{"n_layer": 16, "n_head": 3, "d_mlp": 448, "norm": "rmsnorm", "norm_place": "pre", "norm_eps": 1e-06, "positions": "rope", "tie_embeddings": false, "init_std_o": 0.0, "lr_mult_o": 4.0, "schedule": "wsd", "decay_fraction": 0.676, "train_tokens": 101800000}
Each number is 500 + 50 x the weight over its row's rms, rounded and kept within 0 to 999. Layers, rows and columns count from 0. Numbers have three digits each. The size before them is the row's rms in percent of the matrix's.

# up: layer 6 MLP up, 448x128, rms 0.305, rows 341-393, columns 0-127
# down: layer 6 MLP down (transposed), 448x128, rms 0.154, rows 341-392, columns 0-127
up341 093:500516477522452447526504507458519476513429499501559578572425444480417440557473502568507546555481505500492688624550434456507520456503492518443489504537534460579467462450512543571532524416467413601517537456531537545518548487534565540547583558465512561484460443545478518635427452450485581430461481482432457540471461483521503518540483476570429531423522493496494439522523571438479506426439
down341 101:598516428499515388444417414503519485519572537457508531492433538455469502518505501449481429519499575579395521526538598402512504509524503504531521549554433438497482415492525485498409538543364568625448513443446495522462493444455469467461550470562486456537424578422516521524562446518488521477534540506518537507556481540437459493624470509413490499497560553422513587505528482473515522505415
up342 110:517451561540546473535459493452564556553548449442427492477470546555487527467527539470439472526549526531568505481463494583602494484514535464482556534448505550448427460535473487518514556575522415371554443527527534519534537505467529485552370518401410394471570482441528509476414486565484497547587399426464552439494533526530477544475449443420438429487473498470509553597555539445482507437576
down342 108:494585578482601471511531532428435542534436492514529572428467467512503462523526475475533491425480523568491428382544524582513545508524459519502470499560549427549544516520457520489548474402474474448482425556481489587501556408509650468479473516515485403496511506513431582535490618470422513513432413526462459448534476475583511413540484524467501466502455553545489534560621424523466539537546
up343 096:429467471482586503532391526501513524578464487509606446539566505479485425495571470514606470481497444508438408497443486439477546401495476548420507405438585535485485579561525485521535483527507629460543554505543542414442431489541495503498465511464557431473449517486445460525534460537538503573504417424491499519487543548517396512569610573507511587557512551466523533539430565488484446544478
down343 098:466542480487475562501498478508523497486552449524473578524503494530538423547497469565547458476553485429489475528521448560499521495523534468462480445547442367566473414422529505537436412452568413464497471575512517484520557544639501490566473570557543471490459457434462589527552542544460494504655460562540463570478439417495563415535444530525528461485462518592486533506386419546499525441468
up344 102:531503423461494546442446475635512454538443520493486396526541493490450441510515590447568510474463526546553488460527508490380426472505468529529509467423507490463556595472545531464463553478461388623499448581455471490399492438561505475539486487494377478508483543482575514456627572496562514543452605545483384486505415525528573473534508537538506480528506476458489518514543473556516470524557
down344 100:590432492472542462508518531548425488540479626386516524512518513486483511539477524507449436621459485455531433542496506568523394457440505447496504537402546657439589589509551589599522512453482556477549555499474441490507495464504551508510473560409505475489513413481485431600391465450563528445571485564481555520491486469488435529481479558546478486554527483466501493505593517471481481477487
up345 100:455499468495589512562509556468584471555517508506512420550504588544509472433452511487512544493546536497435480445438508483446550528449577563491469286530522611526475431605479478578520491510411482491487517546539528507536412535422471578443479579503446479450510515529520502579485503462468486474442495546538495592499499421554467570428537582470428441436444570518530587521475540497500504503478
down345 099:556431446526437476538519393533510593482445607521524488504470579542453561402557471457419510484492517487501489523448541455539516570506591521501541500539491519589562568390515461561562535532469486470546532533508411494471495487479425564540466527433504505451545570422505469485542477518558569646531527557464578557472493590452493468547500485490561472493468426478467561561487389551450599482470
up346 093:495420520535496516558494530400491482415537426581524462462583457537523574587534524479449471486455502541491506482500591527508476561485520512417504408486404526416514465433519500503527566546517510539450473432514518478540562457708395497496453426485570591483468519475504459463576381579423468543501460544470503524547521534458492542412533561540521563539500480469508487460491482477414530492512
down346 096:432501509473445452478487530452523527612612542544482571529471405478540529484520501586474462454486540443618422454457497446493442509544440483579410496470504481492529508551466553544452486477478498499525487285517562500512527469421431454562531499470513485537522591514492526504435534488525525526583496435586567455514496482481476385459500494479433569488490568395519541542508429539537522467552
up347 116:465489504521527441546560510529542482605514524482537470483539523535542467481474576560539427477418529592555548470487447450533481483454462460482567526511493520416550416484543530548484583438405469556468439504488352610572411490552468535495501483530405509484438460436602394464473510428557505566573527462509512555514453597510562526528546557439478465464495525534523501542436552475481568579554
down347 106:570495491490506510510441503613508418566460561496482445404594540576549486551470519511425447507405537536537345432447474492468532494480459509521467522493480552476448516608584593490431504485494429497412524471545492469480472450439518511503516474563450440371462543513546539464553501511581475554593498552563490542467463462523569550506458537497487576537477429523486545464431511412405506505555
up348 096:548524463485435503526504434509558453555472394477451507576544584534504518586523442510526556527494461483465588385513425505467496487535523480490454414504599483484568512495451503496535497532535533494459537532474536551564506488495549486466520501510499457527488429363536518503492502503526515521423534544554450629482450537673610324506511516457458486469534535447562410556528485532488462489524
down348 098:555547520386462524498533496489488578404576559503537507487580497439470558500562450429398441581502471443511586462424479492550487523500448526501443503508489505581584581601493520494470510542495549476563535490549472491423525465456487455474407554525540472512525492564483423527563520437572547502456639517448453595526524508453508365519441486600593532514507474451550533510549529472499508557531
up349 101:513408466538552531495538493493504463443542590561523553556523509509582594492473561485615538512448526536605501563467481551531512478578504542545534514446484437524463480469428422505445525525433536554544606502490479555425495513556571554515457570463555619450420446492518473520506594507491562569525501500556546460582565536445459482568420566550445535503517533424457422560498417469466523423506
down349 101:549432436430527521496503525491485444480559558483509418470481406514510545509484437493483469494513484533551472531552545496557518451591467484584460516452458496530509409439575476454436535555442520591523503481484550545489566539538601564430463497468509552444387476587513536416463636578578513450614534518564617538532526456503601505515524440504495588494497465475536483512521508503515568461601
up350 106:526504453541561470534489513532550508587552419557398464451495475437587503537543406555485475615493456487568428567541475519517504567589558516531551476592453539543419486551499526431449514408463424486464457575568439597588452509513622413628479497474516408491475480517463524505507475521541476508564463553451537445490531561436500584464552479504447485493503524513555498445489454453489519494483
down350 101:523559414571501470488582523498386556577480460542595503490522440471433544626515521534592528464588568544461515452483477529547547502518398470540545476507547479449427517504452523441589501519544479462499530495443581583568409499438539462528490452512587446494500548509487650586437495501427513489463456485456450494483482417469412491535533536471493498488444522512496446458540520458464454614480
up351 093:537500495399547454509521456531496600497507390498514492506562402530463491464529452489473553583430548617432533546387545556489493478465532469492547524526535488456502509539576524493527528459548522609406470481541435529422512431473474570402504589494471489510635423456550553442535508477494560447513447542506524542500546557548559591521425577506496480596558506577436521547524479454481483507514
down351 092:476507559521500594477484447418419499523420528522478445489558510498452477440552524453445586488527452498442461568448510517494479462443563517438508558498560583542556614511550518474514511447464473391456624420536537530472555551601469435433457503525442464485545497525514507541459424373562430448453480537554539475499562535490594394454492495478543502423526530446496444475462525566445423471521
up352 104:456507505554488531515460479491596451635455482546514489444426562570512496510490495419506490409452477509551550586463495477583522392511483471470490569531433549501529565559525561488435480557537613563503453480529533558625531643433580544431523492549492480534542440549493474441581465530385518481487472472521410444504482535473472551513493421429494452438529515494549535502458466569522506503550
down352 100:424474553521460527411625465458444481510491547452539566407434467486429437460431505462419480436486449459580530413548482476481496533505451456592521435564559476476482506670571494455445467493442487410543531421550554465554505529427429473525559482448461481525449490382500557526504478524475534405526528536607466508482551454440579485517502496515469480582493502431482492503460457541483481515506
up353 110:381542611402438398537509496500457415431544461504598487443554522402545514467494503514496557448445488572588570565426415430453509549505519607533473515495420454592500477546452477492470531529526428478489501453506520500436484474540652474468491491499463512480469491536521559576497461523552451510571526432415471507505447545482502539505525525463538438542493535468482461434421517525602484560488
down353 111:459504476399406563567398478600398524453538495489505482520557561449528532472500472482498579487544450543491548537452441487536467567416550455472578447530533500545579456558499513514418501609430519503498502490552503503468555494529595459484468413440520522520373475596617454516573514453504486403568406523406529483496443518513479548499597555510492525512457460451491548470450494491503511448510
up354 103:455466571540517558497482510450570456499435524417466562434466620509489437420529478644573556472550547538435522463479518549520524450490458431538488511458448565471460441564529465511529567488460526506492558453443614433511600525454542475434533477471486533511469504466409463461499416432438452526540466511428570555562461432457461477555418496527524520491506475484474402515542580524409493602477
down354 103:475507519492526461559586526480474509476480453488523531446435456514493631634558520395521404507529481494518472510576571619460484495523456501525483546533450464474426600517465499533621493514474387467569515417452477482475520542532561475492457487540506488493447465574452587508492514541492536571525554400446525607530485528408549551499442563444540415393472469473546502514507503503461513457432
up355 103:518512490501492525585497426510506476443458496545361524605463498495548401584444458536512507504445430479476436555460623469404528602513480539402407553502535519577435509506454521525491454463549540509546527536513425425496530495506531529652450436519574510482494487533513573536500446537551573531478483418521486513468463560536520534416485558509504530518567482489496576529498579621542514492467
down355 098:562497584466535418425414505581553441487504468561409553532435503458560503508525580507490455531621541501457570482509541585493491497502578507408489502474505543533507455508557511523519454563631435389553492441447467463449479514492569476537470448615492486470480436497509429535458470428522501443543515490502517435528565475539591570474479516519572558541551486538594518478564572540542572572548
up356 099:462506574532577491439555485481488421513448491436469405541435515579571551472542476487586466429462461580473476424460472494536478512483505535497466462548438523474549478468476547519470561485661498598460505486458587481456515495487486487507493516530430544489554529497489579484428540430473522434633432342531460485427392518539404565541503498494460438517554560532525544537511534527482503551551
down356 106:531484475491463461460474324492577471484564484511537442464579561477476473524433440470504545493570518509588540428456519538530501445475574490473530485584443475392511507529467570484509601554481465483506579470482463493447550480487489500636513453470528462483480522443523462592485472493509506516435465537520379517457586492506601433536558530508439565615538476513516536548390520512519585580497
up357 095:516517510496507636479480553478505455481507496486475522481464509506444505465484525429545449431454456498541544394499406523375543517498461465492495463525534476470491521440564553473496631585551497485390555545489497471569519567508608403518455504429495601455532581550486396548510535542601488442482432484481462433498520440529548416432460447510515472529425567520475398476443481546448535468478
down357 097:451537459571572518527448449441442539433480437547515570515464447524542542481453567453483485502483470437479460496509545523565462506574596461497529506497508512501638576470452546502527479406544566448444447566489462549574415566547507413582617489556554521536480444482500535452430489505492462522588544422534467550598515554477507453512495566543525485460550529529461554515406401423449505544578
up358 091:537505585461463470472564482561522386515562507569422466472654564480574448502479458523451468559479490509497451591407449463527550501577421483491600549511409487481497506479489491579529540492553554477617491530466475483523522593578481441555552485471567553493562524525448520502570393573470546497531577516505534482550504563524494473499509487553513526430508507542473585436493592512498424565565
down358 096:500516509497497461511506535563449460476432475402529465477485516513552408604484462490439539532460524560520455491529523519328539465556430496550544498502535544475457517435440608463539481472511594464614552610494507513552476610511474465386512546483477507522533427502527496554452456517441462484527458464530462496485466524571520499554519435495460391491564492428461518605444520642542524514525
up359 098:513521492510518557490476553420556629566546452519558563495465490509499438569451513565460574454490538498506549489489467493510546486475428535542520519487500469573430488502533562542498459523458506472545476580533497489459532424461496508441537415514512471560529456537497388512570503488549576564431437477445535525561469639535630418411512597577498523426426447553396464526544513475550546446423
down359 106:565483481446428482450450458519507419400472498613490459478451605562560531450478456467531483445494489475559544530457510522486462529461493547478508480425481438488513522525441521435548449553387520550383573430491414480534525418494434488625445512450591514513435470491570441571546475490520482418486516457475444498512541425473553400466526482532527503541510416477483388428541556476540500416501
up360 100:431524417472570488479442474517510482477519487463477396477539548595608498501470450471581521437491502409542509536546517455480499508535555470473479415453546469508595499472452489404493469447456481398472426490452511481569553540574509461496533607551478554428499478511445411512539433538565512534533481500491518455519405454498573414550441563501457513475577563408411542461558459477458483620559
down360 099:463500432485530484474525484504506463537545565564400514597412561561517451426500433438516513518480543496535458492486443450473469524581477569467482485431411442538489531491495428526471548473461555467525549420464481526476437421501476521571485602575534554551465530472502493477503567473456472458553549569510411454490536514465506320444506493534500522500471479380546396576569457582421550445482
up361 104:502506423449519517553486545589450372396513487520440467445553489563550617545495494465558551571523447518570556456561508524605516463502530455540466532517483433465514434460499474503505495543390541502496454518570469459509488476627543476557495436549464555513455520573564513491480526486510577465548461493507429535579531551495404585453490434495561498579505521476411488527622554472427505459552
down361 099:582480578469459475562441500558488406591489458495470489465475500555522431505522525483448488486551443524477502475330520487408436560535477425473519412490541444474473491505556471514567527572483488476603513485501520429515512445482367435507462534470446532476492532437517422482506426463519544541416520411491517449517539474517489483392598499473522515405435548422555421534433474458471591468490
up362 095:549528486533455451471476572440483472445542528565468431472546523619521461475547527559547556443580448404534488490530436586466514507476461534460465439558480515401518525456515409429480550543557461552578447442511557537451490432539455526508534532508515563460624536420457501489492548539573452461439429539497494449521522526541510530466469532547482488501502612335599436504452557474503549551538
down362 097:510459610447493523455465559456462526524606504496521492615505455533545513577555471535466454455458558486561439477552553536459468516488500611424523447539470553572500485472524399480522532508500498523595498464575522484574479463498342541405610472487516429457516479526414472491558575508506515506533478503523483479444562418590524487385508504521471464509446582511477485584516503445453584429522
up363 105:544461502492591487463477419547457465539431481555581466570653477533513578575559448490513532519523500470481507534487502485491548448480465455563454497498504521484418404444467569534584466567459451532476437371438459556531550467501503502502472467454566485513558473572617488565529519578488515522568417546452486580487464574486505510465509479440532417513539462605441410469508507559427478521578
down363 098:495473488517421488613548510467529524449456615563436449433475524471406528495539451509432533474519518485511502457527469608563604469479498520516481465351630469451529464514449459467457457441464533476518524508484544482492554507583443583619464510472513563442410486559492456492522539510461478405453539516513490496442517496457557509425410449543542555533460553498538537487561591455572558471550
up364 099:520402469431498455514430533484614517413498517541488537468566459482506480556582499426560550491502500528483528436475525491528509513437465566598489469488509467499531562457484499365464452485423445522362508512484493491461571539554516497524507518401525522508514523467470398505488511534375445543458444522515480488462585484486520583600433502470540439434488454401434570440469506388503417448512
down364 098:547450460466510509602547513538466512514578570493513551528421480387522499471508500512441400544519419563499472525515611608508355456468408553547510512456556568511474553426541465495461492469492572569598520564509512527526538480617495480579522489454397442487510423481524466508526401515452534514438550522465468495460542452483521444475565464451501432517468459568447476409502488586483503506524
up365 097:521508440486481512510492557551539504552508531483545464417456489415509533529538543454439494402528478543428563510471472572447521408509461503466559428421587449497474465486500498503502493510525503597416437542587468513519413473463501474581507467428544490508529580482560368453516464409548547614384441501522454543413481551377462466504467564508479498551535545462577511515565492557570453464447
down365 093:526564516547519560455455429459637514498437560566535572469549513480440391483538559505516513481503558451495490523468513477397433517437498449535592514419465455477536498525478428480588432561342541428477442515522458498473543441535454564445530615560524571466438481482507538536496531560523467469509528494492510410493424452464560523473543567597540485453549447484463533443411558508522505474517
up366 102:486504553415455441529435455521625508592538468498520491528516544458486532551510500405450602486469520544478419555428568518505647545472442494557421430525527607578533396565449520535521557536457483525485464585451531434533519498513505541526547515423572522474550491494528449563460492556470537464573536529547490563421475545524570465477536550473480545428446612593500502517513534530450518505530
down366 090:514545411508457587549447530502500471460420529426531477506551496499529495457527476520455499559499502508479511618487545472453542522448468503521546491552525498533509440570444565479516484542489566493553483519481486438593558515555536433519430550476450557494459419531554514607499488524448482520406591611458528511427509517535442526470426424447495458563395508346525548473467467542477661466564
up367 103:447486572521538478407516494506569439565541595457364468427500420508527506491500477440514605483503545427480513424494416499575474447522481510465438551517436420524450448511433569490553545462591513437501457494456497493467567494475518445589466460452572453462550539489495431501547467390455569509508430548520492530581456561477475549557596597465512530490470497490557542482588581557481544470456
down367 106:568511555449530504575529444532452457491554572492377527446507536484424544477470509453478501503418463498479482457542505493459417507569468552480449558518569512494633449596483494464525626520466513502440532596475533486422501499547440435517577473476494587493486510574604450496540526524595434525490524493437536564489498479504551528516502559550529453568564447451419471604423499486472581504604
up368 102:518459520451495498488551516573508469542536435521485512582483510599409465460517405498540546538477607498453567466517519518486520496446469454480549527586597510518478521550465576547386397392435471519451476534524458510561594517505486471443553446466538606558478480503504529431553598474385479471515566549446504459428604491437468452409502456503478480525517506553567454512498544554457563451562
down368 099:458475450457620445486505462531390511544501503485589462496553493520451516492461520545557595430464510487541520484501573467519447562511518480541543406510529517537417575579591520551457451544382538504544541414483572498554585640488427533449468547557530519505448455453529488476397521411443582463549557473543488490536611503527498467438494499517499573503427478521576507463488515503487556569499
up369 104:442430495586448411514494533442459484530480542479484493537460520529492449447540460526442454585490445426564546548633451539489466552549523564417482490424577547473471512400552478548571520518507486585562463506488490484498571496499468528464485496447505514494486567449574513478545512489631520529523577550498522539463402607539498476552474564542412554443462560412446443547390515524569503509583
down369 102:520548558527454536515462536474581440547438469507532523640564421547552450491557500521545515485450545386513530513553484513551444477487477632534520478507452560452433481464474467449571533486514491528533465515461500428437475449437479484415602514497637561429454486558557477543522533570503573506512542593501513548508445492495409562463473473526474508488451505540392432448435512500615485500576
up370 102:595492461523419413514632458479546392366561442438466578556590493514559439442433483469488543442584538572490488527450484516463530546527486541500468523586441560532468532503456437575503451570488597521528497580424507406526524535531561483579466484459505533468475590499460577516465521473528467501479370455444501515447420520474516454502481526508497484487455572481536500448485495544481558558506
down370 098:425557525546505457567529493464462443427471500460512418505537573446557503499472463421571400431473523474454509511453527452533484470482395522523406503529454465452493481458454508533530493474551389482489573489602514518567392545445494551526487497485565397472511447598486461505509536419555476559485558530515450512486573487432578494506547527461499473606328486581479525475461482505457479416546
up371 106:508585490493511446545498499508516482448582435530393496521568548466500403534440507422483555567485460608424561428540503561484524486421544564456430412451479555442516515534417484518493545534462555489503578526459509523513600477516536457477484548531465422508553445466561488466560434612483455532407598549450499502502463526442396470490464431498565421531478544560483562528471586539558448538522
down371 103:527460463525522445442473587565463485477512591577490506482523525401544524422434560472439541419529475485473602440506467455446489447553570565486426529484442533530515559623513511412521594431501465497538580510535345491518525468532509424433485570513544502526485452406573551477447447500529484481485561509553489531559466523440519450521442541511562503609544531471491562567429523495554550532465
up372 095:463533413390519474496446412488539400603497522579504441433502476467545556508497493483591508473533595597616556505420511488486528475394529495563484540462611537464454431491501534441477504511578498514460440448461544540552472436488384469496558429603568535479476503412550455450537556468491434507504480508573497486519477498515491469517514433466538514535561603500563580453520489521503506524440
down372 108:578559481534553588526596516534509481561484474474550506461550559443475424502490469483597490450486458554512524448486527471505518496515436465478549448401552586453445396504461503449380461470470495485531427564528590547490469574466482529494572541557526450530580510477423494467539485440450506388515483556510516462535562595485424447529492538396405485521494560436535580447490588509536486503605
up373 102:480458473545516482507433509541482431473438562444463525549518422490430416484511478446549510454459458454461480453442402447375567427509540465458488577483485436490558419510501556543483582423519507517476523467425513526600513553468570500460515439487529539446468426552458456614477412509614542489568352398582539493556497537435467471459471513504486555477510500466526449432447515521500511524454
down373 102:552617545460515489526472563607459528450457425590465504555533448413490458599600495505559378584557503500485543534434457480497581565547526456537469605481539518448561535547440476527403598454509596478483497573558472494513430549558531459460529517488510411439554467532486550565464429515483545498505526508517469508581573514546472483539497490596493433547536506564455508549556501494507520462469
up374 088:539559467413612631484583451471602564401546549548443470492482489452519531553474513445531565528441435467492434479555486413464661523469550512472539497493516437501557488430515528549481458500512492469442543494460441447436533466402521485541438462563468491546535527570386433458511473536572451602473470567487434554533532525532520428473466579526473482526559526463446479534529500482464481512471
down374 095:421479478543600502568509449474418492530572552457499536476453515523425474573477453509540502402457464506510568467561481586558435514470431477491474487450480442568464467581504458471502533543474418507540515397581559498526453451608392452482519464513616514579445450483501462512530469465527504484459465577546488525543423521526507433481372542518539615437485500508495521516475490519566538633458
up375 103:558481576538522543548465455520544439537447544495501556525543560404532522423492416492520487457631539478435468456572464541453537541508438517489554481444418552448514512479454449555455435609601454512575486473399478576528495512549548582490480544536532462520498494502427523464620455451563582517539465542513571554451498541531591489476496528499586518454511441467545425465515530505379433521468
down375 101:484607485517530497479475521567496498464521483492450470389546487478482514508432518545470466342434570571496489522439505516478494518467473526511479414523508564556485483512506398475558475498544551499428529481600475462494417476554473397552589527494561516493419498411572541521491639515401471479533538476437459501487523560474578503522484629511584455520467553530555480533472606436509540511573
up376 102:539462430514423480486491464521509451596502451504509561540586446555522511493514500423445534571498474541578420464542558429504577489539483530448544514498469433506565497481498598507461459574532633495531427552529509569559587410563517393428497390568468480453488589492538515466553564482526462478499507492577535455523467541509540517557527632601471520498551570510590489560518476470472532481525
down376 097:566553507451500545547395572475560467455516497434552506526577515480510506516500518551434521505541529479533456367539499503447574561494482465519485558486502441468535530499473453598558531566629562594559530532535518465537559448409449515419436465497523448483592568494534447493550412513505519486439533551451563636541482487481383520529554611526439509472470487470510477571453485414488477493468
up377 097:484530423358535497543358570481487522529592463516510449468369493516518453549556499528529572477476533465505447565544369540506560491489520571516429520400527545564482421578506534589420536483491523474464476511503442468498405425482530547544527511494553501462540532541478488494554561415494460493517547548433523462457479431497506426515551587562410517488553552493464499445565532491588467494489
down377 097:518612452515443467547563491503513456491580416415483531466505474506480496519542484515536510429513564505562572501486548523505527556488419623589554561430468507546472495499436592439394549563438527545374556577504476500574565423443502472505564393455535530430482469526446563493601558564516511542505584474483487543495473520529531414507428538518497455506428513504510438458514415514511517430475
up378 097:525449511509433526508469550404529505447470476515539505505504447542537526432412486482432396505502601534482601401601539401518499450570521457528526514535500456491393516476489532504480507425468604650481504546426532539515483540477534534510486543479505472490535464540458623483471572477433466549542449486412413531550513449548562589604520522451474547518534474499469433504468435514415484519456
down378 098:457441514461559553479413538490464467518465498492449435468428564536423475599483509565481494582546523514469513520558470498529463451434602383512525529473486485506528525508456439377479465440526494476429587454557494540527420508442475501483544544498448570541490535495457517558474383485522514396522418510555499550495445559482535538519554582464513524510461460480498526412318490512448560551415
up379 096:591472440517443551435502516450491439464434422515464519464440538482547414517609418528523548446444397515555487603528494482509455520490560538445479408489453468526444521454472588513522495489525480450521473419532458522510453505585533539480488425525478550470601474464479551359500435493534582484517546473515499505516483409452515542465492429599494523586632454574471462404518494470506521484440
down379 101:511489477532493621414545432404596456443497522596454438433562501566537468540492482459460515504504514547496497549481497553557548568451428553480561587440450581500528471445490509518440386539492566556436573455464499482522435553474480522528535551468510512464562508490502420398527528530514471483508600557521573395527506449534551389505517510461522522450468498595464536533401596485490517546535
up380 115:473474454546488543492601520378539487419526469429504530421561525455526527447430578503435542464525528532503524470480438547503462522499482505495496542575529571436488517524590411535433493443375534524478472509638457433498472453522520508536475437530427561445447485525515554503464518584487513464533568601479482547544490379466400517484514516557486573536551513491434509517546573507429605452568
down380 101:544524586558458499532473469447504490478573476480457510516525590472503420558396564462442548508505448424555505422486525495451473539562535407474467426489582484564461447457556462555511471585433464426525477327528492493481448469541366390570441490456530512528481527516534474546463538541474538477525507534487466519485466459560441497461538413539465555600515560441421460490500551502517581554526
up381 089:436614509474472592450433450468542557445513489479510530471527519439451440552612479561467451510534497539474552508512569440457484600584537490532527541475465447417461568508496454536540534511467546566465451530488445455544501549515452584561361457498578435525507491507448501551499407397560463593479394482505565459485516554480435418573547550478460504465527508506522537576540472387506500490476
down381 094:494509552528548523470500518494451425538507394440525599511429431496559498536475563605524582463515493579525535550527491461550512526531510373485496427489453521476585462486541427488453496473488508522493530465458484484512534522504478528565442626585510556539417504478567540466497507480446552485563447506471470528438438554544484341491526415586513512489439442518499372574512449608525556541496
up382 101:564454508456433570511545472486489550586529429503395439487542562490514629486519484519459450609595478473557603514500516457462478440609554517578490492532513372506527414532537515489518454503560540486542552520540426428491499416491415509541455453543530541537505472562522523507460474492526560487448488518447531431494494550432445448453469461571474470456574520540480555544435618408464528513560
down382 108:574506551483507534517534546560465521474603611472557619579469534407523465500514501476388476497442468465601471473545508521495510585438504506467536479507392484464403544547540550551474587526559444508478515526486476445485545476485582474483448499514391497481467495544464496539466536492498484559506516532453508570437521442517560488563553392489426459530496524535574458407421518538376467472603
up383 103:593466424457430563466600490441522563527533453553466528505504567461506532456525458450465405425503429460537484492435380508466531592573427503486504488536486442581525433480520501415512524465475511393529545539502427535599516528538508393603527565489459469465435450503485512474500441579474509448515372489531452485440499584461535541522494478489542420468440481414432430494473459506532550519524
down383 095:501501466477473497508478475372445475516461437465529569484387524489521410503462460452591460469435488520486482518482521441582435528606514536487431491505506463438516435485500479433506394429467449555533495491469574594468482420447451514525554412526570434505528569544468482508533500504554418447568450570555422475473497459543413483498535479462527473465627488550606557577518448436425477516448
up384 098:427506526568569483534474525474518438473525535516518566451519601574480544515484549375491542498525485556574490460476462496540511546365493525550483559466456547430488480484524455439471447500497504501489372551479413508461393505473559448536488516549574567428603482473480483486574455588469493533529396535541495413488474558459516424501476491485552569382502467452448487450502406480426571440525
down384 101:461529581464536461514466500488504516501519584451517506460537509505534488568557539482480463497544482387629507509566541525520580468400469527532551580463560488407524466483533494532540504468503479507594519432522564504480368485473529543534429500552512566424485546454491510497532511480601590520535520423522517571519476561414510474420438486465534466478540541449434576449630421477551477636547
up385 098:514489474438469615576503479541491522487523475571482453469454516480487380437539537505551476458467547501519466473487405475516472522414481494498478434446511563458534483492565498497497424484548583394499575480475428501514580467478483482375497451432474496417450421582567541451463593536437537493501454527553577493460379475515496480470523553539413486372513522516539471578525559452495398481424
down385 090:465557461526476450566522482486512476563468419529518513457415475596438489546470562456442432415407543463498530518457537447541398542423542575470588455496465566485444435461503437544540586478491538618504502429585470585466493583519506546545512453444482488421544500476513479520497530445467503453524451525517512458557511410436558625494475517520523557475504463536449383524478401532512441514427
up386 097:480521468516464578439434511502428443410508455493428545583458523428579616514569442475465457534585583524487457405496458428482496639400505554507515536477528570512499533481600533517471488477549453491549527522468442554401576518490483525507504573424447488566487437477476483566502446532511544481529478429554502456466473568469471619513517529559479531509418521533416483502546532405488455556535
down386 094:410418527511536481515505576483498561513397553539594509525457526510484454503478461470569464582452511446449470510480610520556474552442464473443407406525544500511557495600555602420435457500482480487478502460526474527399476476466565527478451525571494390575430445535515536529478536478581601407528510612505449551566496462566554533458508536518497472531480431491578528525559526578541487492496
up387 096:532573467482548490470504447419452460446549475565552396470496457507479526491430579448512478515523519423507540470535487493481476532485552556593579503568534406351342542499456501585535454457537513489565517530464518429587441477425418523579463445538493617529496556466509478455515420579507557475569520506434488508549531490444457519485507451462493472431589465496462526479479522528416481447470
down387 094:589440508499526492496452421537516478448522579469442520483524484537568481518505542492487450479382468555496465569539556474501498552545519528604567420483460628481530613483398434549452496462451510496510526506482476562523400478477502465536531553498502477514466411487561497445599444519541548544512501549507465516565624564578636436505425399488503542545527512400541470507534474527531487516563
up388 100:448446465480475504528498597418498578576540527493550557468547547558488479425468540527486580468497532491514468517563578481454402567515532417436455518421486443547546478519484546567451665498564416525585532593464471441510469552462468518579516488484551546542540476425465508481430448484399539484567470494555460492447467516438437431534518556429592540513579512498547428494493555524498525454439
down388 095:497510474495481479590445509535525389498633519516464549501419409493484390520471503556536443488435494476507381556535454518484522480539550491460512436551438496503390532466546500555474375374552458443488519494501496414479465517501498504466481541583464528567525521470577521506551474543418420509465441535540554555466498545582560570463513502420557471452475487476480525469437519417564513523388
up389 095:488404461481424414475534489558500522479507476544491458508514403582455539483595476486444463523467593496476555541490500428500505530491480499483424487533536496492446638568427572511459576417543559450477560459528572476573529418426459490490533506454506513531456446516463622508477461495463471610489556415498520491441412456501512414576500536515493432453507535437472473506612542409476498596515
down389 104:495542532563544503441504545414487458530537478471544530503445454513499503491483456456400459450505504550493532443501530421556548522540430586523527520581529458480446536529483536409411519504457429495554528405489530442478410526375467420501458460442436588532427455426477568562426462522490437543501459411567457429451448546456586521509638443520556427490465530449539543456522478447527443509507
up390 113:523471433438561541457426471528475415449483423454470437531542506510449453541515485546510505446489436509456558460512598430488519533430504517525457482534529488495534437584409614520475540521503557441468493500477481452465490444492519513496518448472444515526492493611541458431478528620408564522456411579454468515549657490425533542532518444403472505450472371518485579493520545522560495424534
down390 100:499421463574536548470446547490403495380498535429507540577525522469521456567455394507487395572453413538505478497458497477527536518544514465568415504489531445461624519505463439470489577506529567458513467483463480508523426507604587436581511481530440475515512494513463488489558415535481545537480532553503518470480556580499482446398490414462420476464474467367514546402482510480582471502488
up391 112:517609568620549479578532497570514471564462623477516485423537562512552402528450461545515508521551518312546504498461497460454536544438451489591473483505476487471503513563564459485478503550488528532551502502504444474478546517474530413557604509538433534459570464535474549463450487578517539495548446465546458563518428451493424473547540456449487494575476493540439421600500455496567524455469
down391 112:499409483530553533508508531481505500409443554488535413493434481460494468492572478535501508513469610543505479499495584385455521515523544510454485436538529526511539546453500481523464514500600552535496567482424594525497442493418504482487535394514483478561486469559537469492442484540517519595589388531553572501412571615454420407450517510504538474458438435509552451576558385465542427506466
up392 088:486512458610511654475346520404527444575513478476548404494510458466500590439481566567558447537448467545430415439537547565440536499507454441481462528464540465488473470556493526456564478441517461500551475618590392452522455506477440582560465497464511538452550561536551532484523468457511492486540557427535497482427464523470546467570538566524540518467492493551555545459525469520475527453493
down392 089:492548562503403529556529490519493552504521517501440513586555494475499500484535486449551423480448587487500481571514446337523427447483462431508492407542539584553547536513485544473538425511504494389543525641458445569473556525543549417469508560546470490501466494564469482582557525586454506466547542611532535423410492448543507557458481580528487512576427513481530438534488477481533531570511
up393 098:506548487529506443505536541546512504514432477459378518476472536486386473489535486481567580477472559575551575547361552464525532539576501410510443505491527507519552472569468501516498420570523575501526477446508479551565449505470489487564391491414497554616491437540446536512540421529492493557489572472460485476463437581556426466471509566482464398545411512442441521488577578542553466559486